config.yaml
num_hidden_layers: 9
norm_place: "pre"
positions: "learned"
Each number is 500 + 25 x the weight over its row's rms, rounded and kept within 0 to 999. Layers, rows and columns count from 0. Numbers have three digits each. The size before them is the row's rms in percent of the matrix's.

# layer 4 MLP up, 4096x1024, rms 0.0763, rows 39-145, columns 256-319
105:541503518486487473479551501511437497536501497467468524495542517530476542454515471489498513538497487478518477468498517487496518523518437494445542533527479485540441496511509498515537529495494469
102:481548541463503493475536506507510484479503537486498482536411496468525459533480504491495483488512476458554569537538499502491532556461495511478500532499497483521495450516517463492514507471524498
097:549467490475501467503530494535498511491503498478543509480510521512470459499465429453511465458494508501513556524488524483499569482487517516520459506524426486537516502478509520463513463509489455
099:546514505493486518516472437509531471510524528462482510501492501479468504519523553448500471502476515485513503496519501490499492514460496491522524490488533483484490502533532524478483516477528535
098:524526472516474502487467510526522508508525478495547485501474527573538489503466511501495484473534498507521530514533488505491486461476514464494449505540531517525494483475504518513490563476517491
109:494497489548496543473543463526504465515482529491495476482516509500482462495506489510526529461518522501509511509493493530480465508507528508475502520504516525489519497459482475497475544502472531
101:513499471539432468513453503496498508494460521525526489456491448545486503484494466509471466470502478501494497550475543488472503480510492526510504479503503485515520471524525484500501511496522479
087:500488493499523521503480514444510517504502553505470509526489502474499497524511521485520535530498523488487493471495517510529508511506487487489471481557459495502480496501498504519514474545522480
094:495488490506445469525481503485478495507484522500501512534490492514479500491486494458469461515518472480496531510517506516502530492483459512500512525482515484483527496504480526519478491503513527
090:485464500513476515506477491454493504466484477509467489502526453513493500506500522545497507493485475474517518491528502480511480516495529513506543530518514462488546515491507488515458464473471526
116:523488489512536490508551493511480503488481505522497507551473523513533494530489452546523526531541491491513509489488539521517507509511540512465503519455500552518484516538515478507443456495488487
093:544473527520470513516575503505457510480460498515500440478498506525464457502465493466475510496497457516515486509519500444474471523472491549500522464507519519465490491506490482502481474548502506
100:495504515496474470507513505510515503517521537506563550548513533541502503544454497442533491551496487521526472518472515489460456474516477476462547459519511560521526525447481503476519492501489499
100:493495479521499530520537458517504503460529475450517490490511482477461560481511502511480515521498534459501516508501539503481493514460510516462476534468482458499481478470489494537530542495467501
100:498508544490540512468507474508486528497458504475485487521529534510475519495498483445513497527527524530506482498551517492489454536519460470497507521536527451463525528483481559515469506456466551
107:484528490502492467474501493518522498521493550494484520486534500520533488528515507509461479541514502488473459489537476500532498465502481555512509496485489440504459534478515550512509478467510458
096:461487474487531516484477542508517554532498503507516554579506510476474509512504527524475471499510511473482476555504501463494544477548482511520454523476526534488492487491539527495477508465500500
108:526481487502495522507501511540492514499526488483490508540535517483533523515561486515503490502499518493487518504491475477489505520537510510491514517506499479471514491485492478525498509516443547
106:523503510472504523493479493509501516532495489500464491552478532486501540479508515530493519499500470520516484464473523463523508486533548499513478494500532532485542519518533514503506535525490514
106:507515497502451491482505476512487509523495490529469443537499476555480433484487475491505530447515475511503506474552489493480483520549528550506536519502529518492501450505526539525436504525485532
096:530476514544484475507504513492515563464489511474494490503504505497479506527505443513480495533486538515482477439488483498527482540525472513458490461526515476472495484495475568504429488462461533
104:499499504469467490523494492567473457522467537467486466493523508488504507544507495502500523510518502512535472510508471497466513484504510500504501508511471497520456508504477518523547507523543481
096:495539522533542523463511535494521440515529512467473506515465556495511510483505483489497462502493489474542481463513513529517521500514506476494555452470470489508543491483493549496481477495502461
107:471532530513503525514532557508515423475505510506463504510510500539485485486457524486456479499489481513484504496557507515479472504483508544485503499407561510512483484520493533505496516508457468
096:479537506497487479528536477442515483522486514481514487536481522518453509505539540514500488485501499456474482525528489514528526484485499498498503485492536501536516494500529488522549501471501507
098:475485469520525491528508479529492512488502492527508482500519503536505482502520478485454516530486527480490495511522486462458512499502512541489496519518510486539461481511451547540512488445538524
093:474475539482496493542507529494443472526491551524486520534515540510495522520498498495475473501493522525469515512493454508509500551488543505501497502502494492535485488495511482553504530461511443
102:480483501481516518486528509524506455467446516505531489551482481514450502511539492533547496529529487456493509479525462479479506520521526498518510484471519487519515431495541480474508507486498506
091:544525493512531471474492547528536524520501512485458493504535504475504518504487492471482474510497518511520462545447484474532478516533501505496480456506487485538494542485494490548477486509521495
100:516523530515547474483497510514491540503504482533515446518500489490536508542524497505497492481470462500535504514496475525536470486486514515440532546513550500508511503540543522542512513507498500
092:495465501501486522462508515507520526462455496485481550482524480498487467462522534495466488544484534475467479509510504491506478456499506498498502508456503496526520492467514493511549508528506550
093:526475527539499461505529491544490490499520509498527481504528484544507478525474479517499446477481485500491477495459533495523502536464519520481530462496532513546514554562482506524491548442511523
089:520509492517497507514481461529490511498551489500497557456476507502532453503503489546473489523477529492484489484507476532507483517507517551512559531462556482529480499499460519453508532479520497
103:524502483465498506482456518448499487473468488501519492511485545464481496473531506552465485487462531509505495522493458526514513517487496505479470497478441471506468494445545512508508550434439518
105:569493509470502541483510510532511574507503499557524481502465462508526474519481513511491499503470487494496492461484534488505498465507472513474525505495487483479493515495509479472512519489488480
106:519493488534513510478526474503536523519527510537492460503531493520501494481498518493482522522540498482510490522513540493494496474520486497469449499486482472498498496486467514488494510462529522
099:491453507506500470449523541499498500504507450473498479514443504477493490503565482494527512490490482521536495507506479485537565464527502457517489489547533512475542540480512506506505497493516495
099:489518541476508490525518517491502510523484432493469480451475495534471510536498520498499493498506490461503503504515520505473502475516519537465535535477514541518439464527474510460490513539488499
096:506499532510472520456504513470502518494512521517477528502488492516502514550520452494498492511491497520510519512495529502462523523510470541486461482479486502519491527516465501495506496530507517
088:459499481515447512467485488500515496509507501499505523499513484513542509510493455538497481502464506479496495473499512507466540500497532463506470473463467510487505513533491499523510484478515486
108:518523485514512464511492480510491495482469488498511511489535491497503510515521460501486506484545499506544478476540450498492540525495548461468503473479505452496515514511505502546500483496517501
091:484484473510511479500518466570494541453478489522476488509508506502484531467551484487495520518459516506468502494466535480485493471495490482480523496474471520501464507510543527497499516521473521
087:499505490491535488519503501501501460514506492491514491532490492467501522490520533508493523554542562480556492512468498522463484475523525489502477479471478550531516504487465488478493468484459511
099:526482492493476547479504510493495449524452531504490515502510468503534535491487488505566543488484513497519543476561469498524440480426447471495512494526486455498503497515499566510514484522545442
103:518530529545488482526529504532520484498501502463483479456488493525482521503531492479483508508481523518494474468499495510509513448478515518511531494479509470536504462505491459489501482513517533
096:480516493512462479534465513503528455551485486462469547495489532491507500489526518521490520521493532487528504491481492517527523466508502473460506494497535483502486472477515481499530472498509490
101:508479520507529488536514479515509529473528516489567470440507447512502450508488489499516526478472499505500517529481486481521497501486471469469458499505537496481517496516529529523527482506497459
109:536508524519504520531495506476478483483519512516547495560524486505541497498492447511503501463501508462462490555440476490528519501480511506505526522517523491502484500471482539530546481485479542
096:530526465520522488500495498542508512502504499483508521488509498528469531478507514535507496497530522486539521494471521449459512456505451525486506509531526504485497522491469481490505459525556477
094:503545489502499506446488516495492483483448531506509521502473536536503487475464499456528492480466551467481440506560513557569518495424501506504491522489469486522513510468510487524473562487457514
114:520497488505495514504503470454514529501467514535472468563520478516502478471528502498448537488520487460513546504516522512509519520516535517531535541483493514474482488497508482534535515511512548
102:531507461492506486501491462488526470569526482550488451520473502510497465506513489481473493518500484506504484523510500512479485500517492489518466505471469479508481516514515504478515440449505496
105:495513525482518488544441517517508493510482490473487469490490473472510483525509451489502524476513435456535501494472506505482461486515521532543456535462519509472514547484530515513521485467436506
096:497519487511468534476465506509510544486536486506482483513466500530460491471477508484486466478499527525499492505482482511475444496482493519477534465561526502502467505528546446480509514487527478
093:467524530565496483497474525508528536485504488498526454546508459549503525471511487512530493523520512539499486545490521494500480489529470519548494513496509470467498461536479488501511516488516533
106:482481470486514488473461518486516484518489493503484499550497538512498459515496470478526494510542476470494471481470499511521506553501494515518499525515515519483506527485482495499508493496507505
094:531467513440533506512484483524479521531494509500517457510545495525494491484494537517483494493501467452481477549501541509498523448510497534474468474509544522529476472475517521553502467484518522
100:471501533540556506493482532513488494532513514463526529470482454506493482472515458520502525500528514499524511495500505548553559483480491491475518500506509477529522477488438478504551535499522490
098:487514476548521524490490471531509481509502489500485472500498500516464492462468437517529510490461515528512496513432540523536530485482503475491514489548485499465466498529509490496567463463458487
105:511543468485500496475496478533458482529523468498521511528513452479486511513526507517484483489500477509508486439487515532527488513528551485526536501491511490508437476542478492518497518522471475
107:473523488492510491462494531486463486459525483502491481514537481457515504543506493456557512486508460511479536511501523541535539514483528492516522496517520511468468506476503493485516510488483499
100:552494491501533460486488455511533507535525463537473501502498485503478523496510501444502528500495521475467502513510490524481521487502486558473454492522492447490531518447472504517510531520475476
098:477494500472487458485453490508509455556516557494496509506500498462488479462517508522502511537509530482507538510499452520488491513453427490520474548541534477513486489561522484469493530524484540
100:504507498488504507467488502525516518451551487524485488524506499460531509485524509532475509468496487523512491508510526546523500523472502545455503508492523455554531481525528460495507554497482481
100:494481471502490525493540536495511516491558474483481495470505527493475510514494457508494522467486499495484501487462487508510557521519536488505493512515510495459500538508475489508501488487493498
101:512518492462519489525482514482478530511495484495474543492483505488490479506484509519519521489497507542495484470501523498488478479542504467471479502511527457491478492450538513537465480488477477
105:559484472488458447526491489504495502497502561534495516518510506477503505457518494499505505442471508470510502503443498492500513448512533485469473470506499462506480499536514461472497493509543472
102:474532507499519460471486553489507472486453485488468530490506520484485475459575477478509487516517469490493507500499495518494441484531544477527480465468522476542531501503522465508502499514478481
096:497477531484528499486479520503520518455455531531491544488489479464492515522520443517492520478534468479508517503540538503497490478474510459519550524474506539531446514515485518481463507520453473
107:470530524444510511508484516497531447495531523524507460459474540536508547551513511553502520493482530504462458492546548514472511518471502480538458489477473499494495504494471524523511493514506547
101:513498504502472507461490479509506494504486503447518516463538481469486514493483510487476466510517539508480515508447519493464528443504509501502480518503502459505514521457466502508487501503514486
099:499514500522536518513511506454519542482459489507529487445570487503518492527542504515522526514547521456485519492566481512523531467518500469471540505478533481498467489530522537516538496535507487
098:482476489507505515560485471525516495498545487539559530465486543479511515505442491529505495491487515502540504493479528564543515483495487549494546496455511508504469543501523452525494555525464459
108:470502492539493422473521519485557471526479458484522532512506465514420452480475469452480525499503523472511493510496544487532506483474492473491498506509510500444480451504498527521505510502501515
106:483499476533485552486485526459431502478517461532485457497574503496457509524456536485507503527491478477506477515503525522519524494491571524480544519522533498517497453537533489514505539480495457
094:477475529488501503516505528495482499456483474532516523479526492503457489483507475512528503446508476497502525540494487511520495502501507472485487498503498518512501478478483483480540459477489484
098:531508488479490498497464438515457529471516497474523521500511492510527505499515507519499510514524515523478462467533502499516495470557501546537486472509532494486449510519480497478556496504478461
087:520467525484558501496522496500484482497493508484447500482499514499513471466478504535482461513482497536515520541519466535545476467536491506490466513453491462492504521458526522486469493520512524
104:518501488527481525456503513541523526499476494459452464499564547502538514493478463508521543496489496493514518506478546510526486509455544491544494470493516479488510509486465485468472462499496471
104:500477481533491461509497489500521504519485478521542521503507531505490473489531477514492489508486505495468488513481482482503441473532493518524478527470521516504495469516474500498525456473472514
098:468490490480470532507532477542443458508493473505487533510516496495494461481493478468464530502499531472524483503553520489501501472449567486493478517523500513489494497466503491525450527504485512
099:468530505493477479470477533514519500546497484470470499480474492487476491489517502572517505446492488492509504502486497490511551491515511522473518482531433484481520504473476499539505503462478491
099:542490503499504479507525516446485508482476486497492491474543501502488494515472494517509505502535496540450526531475521487480507502528527437515482530490453487473501520513526503448502522479469463
094:486532477470536498514499500548498542513492494511471481472542505551489497504472527512519456501475536518502496520514501451520511518475517529503522467491496521461524532558489448519530486477479486
114:491493497489498520520489510509532492529422505507499547496541500524512504499497459478561475524439463497508500443471519539491480516531489496501488510449504505524521515496508481516454542515493473
093:537481487484501463491418490503513528533494495462478497466514485488504510488475497506462511511523500541505502493483468488483465448511491521498512504527519518463509512514485541552503500480514527
097:444510488538527511515485517474498454493543505465424461546468515496506495501508510491532512492445509476505484507481514487503541534548490471463548468502463493493518465531512539487516526512503486
095:495501529579504538521460474487547561526509507528498540472504532512522499512500506514460498519525538549468512507504442447492477498470554483516482482511513505548484517476507506501545490523472498
097:546511553504469503500512485503513494523486504500470502476537520511537526496494487508511509528517525512518478499496495494509462523538496485515481479515503474527574521520507514535512542478500446
115:518476551501495469483497506488463454524496519498518495513541471497480511533475498428477488527489489516502510507492471505507529499484514500521550512560505500494487523501487459529487502490523476
093:520486506480466514497506498509507487535517452549499527500518497464520450518521513456487512479485513462478511482466533534494559496476531458473541495477521508503506516477526559493538506476501523
102:525521524516488522458474512544486505474480497486476511522512496505506471494488519485511492480543511483511480501529486468503492482452500519496510469509479527506463494486532494513493478449453482
093:482489473497510546472494431523471552534479467464439484504534529512452514459520519462480516505499501535473483510513482485498495505479505520490504486498449491472473485504527500527503524458476457
093:505492510521524504490499490511501528507467487493482519477518507479472541487515534538494480511518482474442466473508470496521494476436510529489525527485501471501484503495516507521499470501502512
092:513489518483478510469525512465537517504515491483508510510449423511496520470518489512501506485521500524514535479453484469497492484493460489499549477527506507500440501497482460498487489532499519
108:530523470465530487485440502509498508522480496538513504531531493470496492446489446542518478494505522559516514466515535484460483494484522458496515507480512511501526520452480475562553483459489494
103:521452543480480469470514480491534483503500525500521508495524454497523524536496496494481484448539481480484508526485513488545500462527537465511519511503502473492549498516504482520520490486521527
096:573516493523492524530458427531526547479511504513518479460496473517543517485509520485547491490508525479516470463487516490494518487494535454532525505510492481508492482475474514499486498451487500
104:491491437446488538480476492484481489504481497537510504509479532480493473510519499515529524508494481515529447541524482471470513493488502488484467529502497516485468478523497509511484515526511511
093:512466543497509489487506513496514466558468460537529493521493500492496444474515505522509534493490553467512501500485506523509522515475522445529488490488461490474509486506515518539514498537508515
104:589498498540493487496507490466497538497458489506484500498441515469493535470526464478524492547521500513470496456484470508495495511561487458493474501501521484485507515520480506518464512497565557
084:497505520524557486501519508498510488494504497488459516523451525521533492478469461516480508528513504504553507521481487473446497469521502567502485490519513488497461492497488512538526518480503498
114:499541548484450517537457566510513540499501489504506538443524430504531513489488502489534500492503548542494491482514490494520503520484492519508522518498530491484537528470509466499516513476443481
099:476458541522515495495483498481527464553483489497516486493477478488472507521495498480479490494503490499504525467518524475529494523532501456520529510544537458500489511501435483516488562503513556
103:516498494514490506515526500515507489486508524515479495527481490502467515510473505450536479504468535485483525503517525522489523485498524518498538549529461478474532529504502467521490493500493510
089:508507480492468485514472488552477433471482485484473513507509489477520488472510529490502496494499520486462436500472474507560493503488569474507531513479463527529510518509476446522478532555459516
100:486513528502481522486498493554500437488474504504494497488512510494526521469489502457519516529541480518479504562522505461527444484500471523501477499494507500506518494507483492498501482482461489
# layer 4 MLP down (transposed), 4096x1024, rms 0.0219, rows 39-145, columns 256-319
120:468523527459476534529547478498514481512501513498518502496480500521449503490506516512511524520450488512485527495489505505508554504529510476498463457492459486474521566510482479503507490477483513
098:473472487512464461447528505468538524479542444478546486506540528466539519512536475481486557483514536462528457501495485508491479483505488506536530528505505480493510514519572484516515496527508479
100:491503453513507494464478484493418520510502466511463491519490430524499555509521504564493518517517476509553489538504521517495488544519495509481500517513499495507467575474483510489507555500498472
102:472502526535517539504500509461502489508433508526478501504483521524447468467494499482526500455511490508495457465455510455478492490554514500512551488510462507498545522530480488491534508527515529
096:481474469458508496524480517505489493467459509472543541453496529490485548527484477433470493460539485520516481485497477493515469530488525529533514498520533460532523482491545481479455481492476474
115:527471508462490509510493522483498522451497531544505477501517465531483500481503514473474536520536488502515494478533462470526482521486486491485500525485476527505538482502525455474495540505492494
102:516457522500469509540533512532529554451458466486468523475502508525481523545527445447508498510524565446453516528545539524527462505515481491495473497445506489478554521542492491527522546451468550
092:458478484492505541499499487488528560490520520504466498506469468475511453492525518532502518447491487450514479495491506521498523520472513509531447486463451482554516488515513472503495500507489497
094:461474447529543512501485493487476479494512546501509467505503496467494473522538523501492472488484548462498482491498531549534472467459467494493519494465517537502500492553451521498529489481526448
089:447501520488485488511542479487478495495540550470515463483449472477496467539536482501526487509510490477492488505508512498499535472522535500498501565423531502508528523539498484524461495475457497
111:453450547507450498482496519491485554539515506490515528514524490530469489504525481523504445525478506446458518494496465473477491499503500491525514512530451541482524487476455450508478473523527500
092:546500529525505473522458471463488513491513516519516478459485511506508524503522481500500504481500523476518520534502466496494483502486503509476484495511473501504494501466488519534486509470574462
104:537531463486522508529502474473498498548515481454535503503497521486496446535501465496511499453503482505498519509526550526490501481474491487484479511465521458522480501497523503539511485492485450
099:538475480496489494492482523504525493477446540488495528470468476530481432508521459480477479501516547497480496483518518544494510488521537530502518483535471537486537494522511507503501498523485512
096:492497502498472517517496503495445454509538487525507524481466490517493544506510539528525450491489540489510495493481481432490520493513509459488523523518479542497485476504465516506521470492505471
099:465546474453526523494518502493471506514512501490507484512458520455499502515502477505466527501494494472451515490491503513498522502498502488513549517535464519521499501526500447558478468498536532
096:510492533511535508495513524509495490495505490500514521476450532485450484511510497484505442473494476507492473497510461519491507509475444499503517503499508484531493498502541493460503495515445486
103:513516485508532504548527484455518500513508499498448465496504467494527484487494491495492563473546438472502497489523501454505514517513519533562516544530540480506544505478492494556477525543535478
107:502516495517515482503524478487515502443507514490515530454463545531452509485486493529508457566512521459537481496548468555521504493501453504499534478489521505506514484462498463485503460509509499
098:480482432484513499506489528494498472556499472526514550518512499513520482507537529478503501523491512495475494534491466473481506469539520492511473543557505520503510519549524487522512508431498498
095:525502548473457516477484507547508509531518457488506527463501498508467543536490489461514482476505491447537511529516479527554502521495535516479531484474511533470473502504493516519494510490540465
110:509526487531482501493554485508501496513507521524506457478512476499477450493466502529487537502515507478550495481485488509493508478487503478468503513500497430502504501500471491527482528485455515
092:562474535476495492477536488518505506559466514506527504527530464532502512517507519500465486483526471513482562516495481542462472505519449480479528503511523504460522523485509546460498526495481471
104:519521525518518506471452508481523434512481477474489467546513504523507512542487530528532499512537578498457485528490515457461549486520454512536531456516495538522454539500468489518499519552504527
095:526458480499506529507506556473520492492499507452502491511502491483531463487516521537488515517490480479475543503481464499490509509458470507509554498468513524495466536500480444529494495496501531
092:516459470548501495517507511521500446473496525462478523491495459498456484523483512507543489498545494520526541427484505498494503485487506468493526492490511507488489499493494477481499499468487519
093:461545466456496517478498473480480512519487509518489517508543534549493506536559521534527511499531489457499519565434523463508480520537517475524489463478471510489474485499531544531527517493512512
101:522509502493479492518476496468523475521465518499496500474502485513498509508449497495508496505515515484508509494485472499484502481552497463506538516527518484519518488532463484539522483496533465
091:487514487516518549523515546479517474503507485535535485538543496534530495502475466544484444513511475496454491503514532502471471498516492525498537492504476504521513508517475528448481521483486488
100:487536485470519488486482521493499475488468472506467546499497504486505544483495493511532558484492517529517496550504480519484522466539496472518504539498506512511494472491506530460482506504490459
098:516473477536538494491521501505427542509505449476512503539460511504516497546503530479501540562504496471505495490475465502507532488483466490525488504484490495538466503492537507557524505526506506
091:553523480506533520537514536496511532504482451539442530523493531486520468494519427494498514469509510504514506499486522497502539491496481456475477489492490525493493476530530535486482485541515515
088:469508517469493523511501496504468480473501494485515491513510540438501490500552494472506497466484507490510507492467508485530512470503510491506527506517483522516488505486537485443505526441538510
101:489500511493515477482510462544525516484523495479516534506511482517480485477486489468492480464509480549551536434510511469496500509488523425516458507464507479519492505505498487482534455536489452
103:469521458492486456497476473516518465469480535472525496512493524499494547491517498527474476474476492534532567511478521480502471480541567502512485512487449525535455516492545520520440472531495519
100:513529482494493474499507534466497519466494523541481485496557518496489510481507500516477500520510533511462537538489458497518462507499531486493490525545487528526476513517523498466516478494528529
096:526527480525499483514506480496540551493527442548518497476485488474522492477481501450445496472515524501494481500507514496514477521514513528519482476470554522513548508457485450493496516503516480
099:494488473549498541494471515529486510480481519501490506507526490500454516483508512518479507497530521526494502495426506529482487481533509497469524496481477486515508469502555496508453496512481557
099:496490511530499457536527493485498515476488446451516495503482457507484454461506468498495498500470473469539490500518510486486516483476485511459484426515464502485508489559502433444510534500533486
090:519471438495524510523494513472544524527501492469557497505479457502509530503493512492463516463509495513529502454498480481479502504510527472494529508525465483517525533506485524492449526475506490
111:468466479517508554522489567515468495530550474494501476451507524498539521497519492484513517463494510492506517474478499456460488487529468533538527479503492488487543525496536498470474558489517509
091:521501480473527536524470505505527542535497541507479458508473462496466513502485516448466481447514516506511520487466497505489514534527536493463510480527511461459520523491490512497495474431504477
090:488539502492508500489446495500494497496529498490507566519521518493548455499486496493469559468515489508488481506463506491501505504506508509495454495499477497466495481531534543522466489466477549
101:463543491478517462467505482523459468515489514522513526512524547534504513470535544464526488517501492520521514498460520531501484493538520507445458473495507501539490489497479477551512475470486470
101:483474491500542482555496493475521495500491543510501518546438464462483480512430524528469494491519504501517533491524519502429457509491489527527497489533519474524514493498482525488477523474518506
095:504474499504522542511513482507513468500487495487491492497476518486466520446466480529498490485512532496502509527540477496497509452492481519493498520479484505510478492471488498456516455501536526
099:483501476501493498494480541453499488470536550530524477503555502497526498448481532504537496528522511523499500513542492561454469456491517487517506509516484491482495543495488514515487490485493488
110:509515488523503509513494461547499500442490471459500503522492479543472490491527519503508517498485513521476511525525512527489565537477510478473520505507482492500486500525504508477514497545478541
100:451523483506462490457487569491535516491476544523484476500501477486521495494576520499500493517460488468490495505509497513498495533532493502524478485473498544491520468527503523476540493522509501
094:517479518486538491530483481529499499506523475504473491482500464538490487486497542491475466484483510490530482487479505524477504478518523443502518452500520508514491541527482493496482537513522498
120:522483528465543467464480495478526517532485486510504535478532498516536503472459527489480528501505486473499507488499540526457489524510521504461497492489517591494480482512507492441573499523459529
095:453544539508498525506545506505493542458474510535462472477508504473498515474504484558514492491501496504490496585512469536488499521488509540528536480487483475501518520506470503565470518540488510
102:485490496490448505465503548464481499539526494529501535472521548514419465511529513501459487571486472497466498519485531492493504513522494476479505468531460463511507486460499498517511492485529524
096:511498527500523539508503540526509516520475495541464489496479472539489530526462502517480575486532479492526532471503462522468537452499501493544490526484492455482462512498505497481495493517554483
095:516518521486495503505504527466538435519448462508504491503529472532538503510467526519496528534461483499512511534508505538462490545499467509450478522463472485501542509505505495459481523440506518
097:481493555489502493487508415496470480516489474511474519459497474477534540503522494510531476501490523540502494500504528489485515516592488489487505452500486505503534519492512543528521482515500518
095:486519525513464559448459490492554508476485526490527484483513517503475484504515500500483522491496541515503488517516499520513514515519489499491542506521457539482495505526494503492535476507500511
094:512504471476490502496515475494573493465496474463482498430525479542528511497496500488507482530436542516465493489457533504516490452491501521488505467502503521488497503512488534510513478523521500
097:520477503497444501479549535470482505529486487475507510509479457476502482549488446497477499477450538485499519546548517506452512509522501546458541511506468526510519474541532498456471577479504506
104:501497491497482506486485507506478543467531472495470462490471471497513460464486515532515493499533513540533487498498518517474529473527485513468493487499489533531543525537533470459505524494504527
105:477505477532506467499519484473490506477459498460497495480479510502515517513492518456471475536507477550507523493511523481522485462496484545488527471465520492505505449524484488499459487501483490
100:500504489471530488533506497537482435508496496442555530487505516475465476498492441512523481474514442513516511461557495497500432560516525504532555471505521514505457469492474527541508531472463462
101:503482479447522500508500489509491498522501480481502496506501520483519489554489569537530503480511501499525535476480499505525485514491552478540484536484499498480507500509493538554427473501517477
104:502485485504520505534530483456486539531532454462549479480469521525527529465518498501524508474499479510528455491475473475512483453493457486531548526539522533515477497452463504496528501535491473
104:493527520491524533448504459480507497480525468473501504487541548492503522472496483465521487523500476491480564529505511491513470547516509458471473471524484495454463490485511486505488508488519499
099:537519495528486492493483501544464509502502431511500502525501533501510500506541503508507477508506475512488513555515468524468496525474511439544502485495531537507521499516523491502504512531510524
105:504481475458484527512540472462519492484527469477522487531491497493563494501454535516479552477525474476491517489500518495556478523481528493479490492518569511516485506472514513503507506510484512
102:506531499515447496496529486501538469518541459537523545544513487468466490547490530521490520452512575503489497487540488490498500486474555463500480495537521521474476513499478485450485498508527481
091:504516453526508474518482510509471451507529486486530508501494477512511487483454473497516458472500517524471463430507487494490505516539488492492460495527508500471524530474494474512492497504542487
105:512504498511494477523486494515507494444525501492483517495467536500486532539499541555493486502493496481471486537452497500513565510506495495495452486490434473518475481558497512511490492532544515
093:496450506474491528424498546471494514481489518496484494457479545517498446545522514502477503520571513502499531545477523462457484494498519473491455502490506462507516560502488520522454541474466523
096:465491515516500506520501526526474509495509458497461504521504478520502518484487501490486482499510511510514490518532497512462494560482521527539522494464496511465488522485424497502513519521467496
096:470535497487508535473456517519537503559480485501504519456552494497492460465519486526505509481511522467489472542491492516513459524486559532453522507567476506566479532510505494470509497517512477
107:545484454543459477496501495506509488455532527499489542499472495498544534488497462475475499533522533501491485521495526475571489529541476470500487473485471551504499528543509471512517508491504520
102:505507456523493461474486514518523483488534524468487481512488511506535489512488503481582521510535478508496520474482476512474502436585543520492525511510506497522524485529480486489501529505503477
098:478503512490504492484539530555480535478528527488484485523485550479491512524535486472489520543508478518466526526527511533552475471498487521494501515504525512521499470524496498448513465478490571
096:549467457496486518486513550495495509518459552494520552531495482460499551485473486481560501488496476445462516519507514548479490495503441496500545551510500490478520505521520531534512491465521519
088:512518488504482530497503517458500525473573476510472450541543450501504513517533466482521494532559487545510445471468486509549465477520490490489475496536571457498535531479464521479531483481492464
100:506472514462480495490516496504474476455519468523514465492489480530507542478495533494567478517476435560503503488514503501486485559540555460462491497504531520496509478486466492527517510498479503
095:509527489530501486486511538525453492501507479479537497513494510491560483511495572513477480508500516489487509519474494478535520472511515498491536496474525505540570493537510495489533469475480502
094:470496509507529505511498492491485516499547524517480515490528465550506501531497474501539502500528495483490509456509492523536509521510475470511520523487503471492463477528465493502533489512521497
095:498488520579478523485491489489497498501505528506498501539507490485516528477489451478471503486530492525524501509549486504553465498507521506466475497577501502483522512499536520478467470473525488
100:514479494489521487485496546497485516504507474562529469484534513500499485479456485479472478531518521502496492493545529472444524498460553522536486478514482480516474512478481464499535491492512540
093:545511456487515471515492500460513553533501533491500496487511535532472503491534493496455494548484500447555466517501482494421479503505495523452559537495473506499521475530471481528483499469487530
126:484477473505494511540539514491523500506457446487540512495485489498514502511496511472482485474503504513495459562502459545503508484533541469479517458487464502510506502452507477538509536509571495
090:467487514506500565514486500487504495555502514554483473533481483502498527540498495563533494510470478512485519478482478461563482516488539505480497496481480502488515453464519496501494506520517470
096:503453435490486502500548519508485508519489520465480491464517451498476494479478547475439473520478509490479528465540514488501504487491534541534521498524533503511492471476471529469513480484481541
095:498512495539543514491499485495484480498505510521484511511556492506493483460460487506470530482503521536487486541447503468485513531486501505518501490459504445493546506518461461501496506494488548
100:530486484462466491470506494512506503502507495410493538507518484506509526508465505512495483477454524470508517536519502488461476458485508510513473461514500502485471514484538555509496462536516499
122:497480500519511522475470503535503502496465470496511508470490508510509528456469518482485455472485522513545498466534541555522519459500473499480544516487506494516498509460491492470475534483516520
095:482483485491520477465517496541497546538473501490478460477533457504535513485472479537538505525489513503464525506498477471527525491528506500483458479509478533516514445525518513546416517513509531
102:480488482481500493536528497497484545523486501510500481518495481443481502515517503502539520483527448541507495545440463454506546484524522491523467496535462507525482478489454447498522574513522433
101:487490523485479488507506471509524489467537490504457499510495464518489472490502453530531515543488450487515505523492503510525466537511475470484473498529515457464476498477542484531494460478556491
092:529507485510493491499508469522557452502450489553503517576533467531422584521399500492452505518523525564515479520523513541506517524531486500505516474502475474551505533505513471522544505550450493
089:491507504436506498530519502503528493476531512518488532466490482495484507516492473428486533469476511494479542483483523540516521480500498494480523506486424526535516482469513488502519474487541474
115:500496485532494489511458518495508496474508485488493486501463469488516480493492540533513481481524500505498490528525513487521472467471503473496551473479470489511477486521484514456495517486505566
106:545488470481520510481521508511498444545529514500479493483499488531482508490476521486502485475491506533483501472493497508460465494474459523478450479521498537462508489501530543526529461491512496
096:478497460444493527492494503510529490516519493477492497452515512523516487473488507494532487440559503511531514552497515514505435540484521479472466554492482487497494495479531532463490459500490490
109:516470513520499529493516480496482493513519535483490461519479495482512506483500525483525446470502493520467524526497507552499487493511509519470533500490489479472439532513470493498496464472522478
094:464469447569511517519530475518516486461480506473462483514508517491517537526525469462501504481551496511479476415509479506503491511415491508487493500505469513499469497481494484460478554499498502
104:511479459484523462486486541474474518545510511499482498539505539479489543509481527490439502457463499527519500481484488512490500507483497464482464495540499464485524454504552559485467487523459486
085:498515507519476524477550542490506506537494494454503507473504424482492508501499545467514502481501516521500523517520517530474507570493527449494489512465476457463474514495485482481489553520485489
104:480541532490515499493514461546507509479496503480516537499489511498515458463480504483461522504458478516504507534517475509503469496497464525511482506521502526479495523490496497503515494517540498
100:540538514535478435521496473523513540511487478492529481469513499521519493465522569489496521506490460503486502502482482494491509472467477458445518416478508501520528498479520503507492497476519498
096:501490476476478491530505498507476529452476450550519528468487524460509476546487513512536530551466465557500526505530511475540473528514510461535482509527504542487491480517512505462488532535461505
088:508529474509504526505502489528504544498486537523524470505519474534510491471488500496475460513507523507538487462479492504478504523480535510494473504498495496502461484522502539485510447464560489
099:502500509499504482528530489449466509474523495521498496522534514507467511520497509492466529541452533523482476481510515446525559516496473461439503498517499480501517459508495461538497487462524535